config.yaml
n_layer: 20
n_kv_head: 2
parallel_block: false
optimizer: "soap_variant"
warmup_steps: 200
Each number is 200 + 30 x the weight over its row's rms, rounded and kept within 0 to 999. Layers, rows and columns count from 0. The size before them is the row's rms in percent of the matrix's.

# layer 7 attention key, 128x128, rms 0.056, rows 12-17, columns 0-127
103,239,178,149,183,205,233,197,203,203,184,193,180,193,189,193,207,185,187,250,187,187,181,201,169,234,207,175,193,228,209,176,243,210,239,243,214,231,186,161,116,247,198,183,161,232,154,214,197,195,199,184,258,220,209,196,186,191,226,199,176,190,170,172,137,203,197,188,227,147,158,185,241,210,186,147,276,185,221,206,174,211,186,228,200,232,190,229,217,121,196,168,253,155,180,180,232,172,215,238,219,170,189,196,230,160,165,190,178,269,158,133,215,212,182,207,253,168,169,202,216,218,212,165,203,241,171,222,237
105,199,191,182,174,244,228,192,207,232,199,252,183,205,200,194,215,153,219,231,176,211,211,150,135,145,172,212,193,274,208,181,146,195,243,209,228,197,171,193,175,187,149,208,210,170,159,232,189,194,160,231,214,184,207,215,231,217,211,198,204,191,226,183,216,164,184,175,147,212,171,243,244,232,214,177,183,201,181,174,153,204,214,157,233,186,199,157,204,170,182,184,280,173,225,178,260,193,130,196,247,169,248,181,178,150,251,182,211,173,136,200,234,201,195,247,213,238,183,235,243,204,232,186,206,209,210,172,179
088,121,184,256,199,218,177,205,196,143,238,186,207,252,140,140,209,269,187,212,211,173,208,178,180,190,165,206,174,196,221,214,164,207,263,238,189,184,214,169,177,215,238,200,212,251,215,200,210,218,215,192,201,231,201,180,174,227,203,255,184,225,244,249,202,191,243,194,228,196,241,209,222,210,237,201,163,222,221,189,121,192,214,211,191,190,189,210,206,207,150,174,144,198,227,219,227,210,233,177,207,212,181,231,208,157,131,206,183,260,226,206,171,141,190,175,211,208,172,166,207,182,178,160,194,190,192,278,216
102,206,187,225,212,196,207,196,206,248,175,180,186,238,229,186,208,223,192,177,204,194,200,234,237,202,207,199,206,187,176,156,242,203,238,209,189,212,182,204,212,153,208,182,163,212,163,218,251,204,170,171,221,227,276,234,160,167,135,164,213,178,233,216,235,185,208,146,224,253,168,194,192,128,167,251,160,192,231,173,216,190,231,218,211,230,188,229,241,235,184,185,262,240,256,208,203,166,183,149,190,244,208,208,206,183,169,225,205,188,187,192,234,253,154,195,251,162,196,246,184,135,239,211,204,183,256,173,232
093,148,200,220,242,156,184,209,188,219,235,171,160,225,164,247,171,223,201,129,190,235,185,243,206,142,217,203,231,205,145,204,241,197,163,198,171,153,171,182,234,190,184,246,181,170,215,165,137,257,218,255,210,210,235,256,186,199,194,199,234,186,230,167,233,187,245,193,268,198,212,169,193,177,206,201,192,190,208,173,238,217,214,179,177,163,202,234,194,260,161,268,162,187,205,161,223,172,196,200,171,172,200,199,195,184,213,166,189,239,196,236,202,191,190,195,218,226,229,261,210,168,200,191,166,151,193,164,163
098,185,190,227,186,228,219,216,152,226,182,171,176,197,215,154,228,209,188,244,141,204,210,165,228,208,211,215,234,218,217,147,193,251,214,201,229,194,179,153,216,249,257,203,179,183,218,244,176,187,195,124,176,209,160,194,208,188,203,211,186,133,244,234,184,181,155,203,133,202,270,192,203,242,208,230,171,226,191,206,202,223,174,158,217,219,257,204,198,170,155,228,197,205,228,273,212,255,237,140,164,217,214,179,222,182,198,199,171,185,236,210,235,206,175,141,184,190,243,181,195,203,189,198,172,221,195,175,254
# layer 7 attention query, 128x128, rms 0.056, rows 13-17, columns 0-127
092,235,223,219,164,201,220,194,213,158,223,199,253,240,214,213,210,120,201,194,241,241,155,227,168,181,160,209,195,165,198,191,206,262,179,190,277,184,238,171,215,185,225,269,206,190,166,192,232,236,194,176,219,222,212,184,150,191,220,194,175,196,214,239,210,186,213,191,171,197,220,129,162,191,208,160,236,180,213,188,185,223,203,185,176,249,173,238,223,137,256,186,131,132,234,202,222,198,148,171,254,203,188,179,181,159,180,164,242,224,189,156,185,214,228,211,195,200,207,192,185,168,202,157,206,212,199,182,198
093,251,216,226,188,236,175,204,246,189,230,207,162,222,188,216,161,205,211,233,216,248,224,246,148,221,218,234,175,209,224,182,269,226,199,177,176,208,194,171,197,195,202,181,226,230,189,250,265,167,253,157,231,257,169,243,173,177,180,219,156,138,195,158,164,152,247,219,192,235,190,181,178,247,184,222,199,223,211,226,214,152,218,205,182,186,171,172,188,172,188,215,259,200,216,204,167,186,156,215,206,209,219,227,153,214,186,182,200,246,166,239,176,240,227,237,185,206,181,222,182,178,226,218,253,227,189,255,249
093,213,241,242,216,225,208,158,203,209,240,205,200,171,176,242,211,187,255,192,197,195,186,175,191,150,206,162,222,218,130,263,200,168,159,221,219,158,206,177,235,207,218,202,259,225,238,240,189,225,228,201,198,174,200,145,206,170,273,232,188,213,183,180,244,246,239,170,218,221,202,212,221,222,188,197,232,186,175,173,213,227,209,138,223,186,209,203,208,187,258,247,155,194,182,255,191,197,153,190,190,175,167,238,254,166,210,199,189,180,199,191,212,164,242,181,153,245,137,182,168,157,168,209,155,210,174,198,218
092,202,214,152,190,170,212,229,204,201,174,177,152,176,179,221,198,205,170,220,209,229,220,185,193,165,177,141,129,203,223,167,193,187,198,206,188,226,211,203,197,205,195,192,179,216,150,209,228,197,135,180,219,220,193,128,185,215,148,190,200,204,194,175,203,177,254,165,178,203,204,181,179,176,229,232,160,150,213,155,210,169,196,235,111,164,228,193,166,266,174,179,269,186,211,202,172,194,183,228,162,175,178,254,215,236,175,202,218,185,275,146,153,196,168,140,215,176,181,224,163,228,218,206,206,188,185,161,226
103,247,187,257,193,211,216,189,165,176,200,245,241,250,186,199,168,216,248,151,191,158,201,220,260,186,139,231,232,223,203,171,193,198,232,220,223,214,141,167,205,186,194,157,233,210,178,234,174,218,255,235,238,248,191,193,173,177,213,212,251,207,205,193,210,170,176,270,196,153,171,204,190,216,211,214,158,217,169,204,203,203,158,207,222,133,199,194,198,156,167,228,222,172,219,225,162,244,202,132,197,139,211,217,192,181,205,212,188,222,168,207,227,205,261,196,177,220,215,253,199,192,155,252,222,218,225,178,227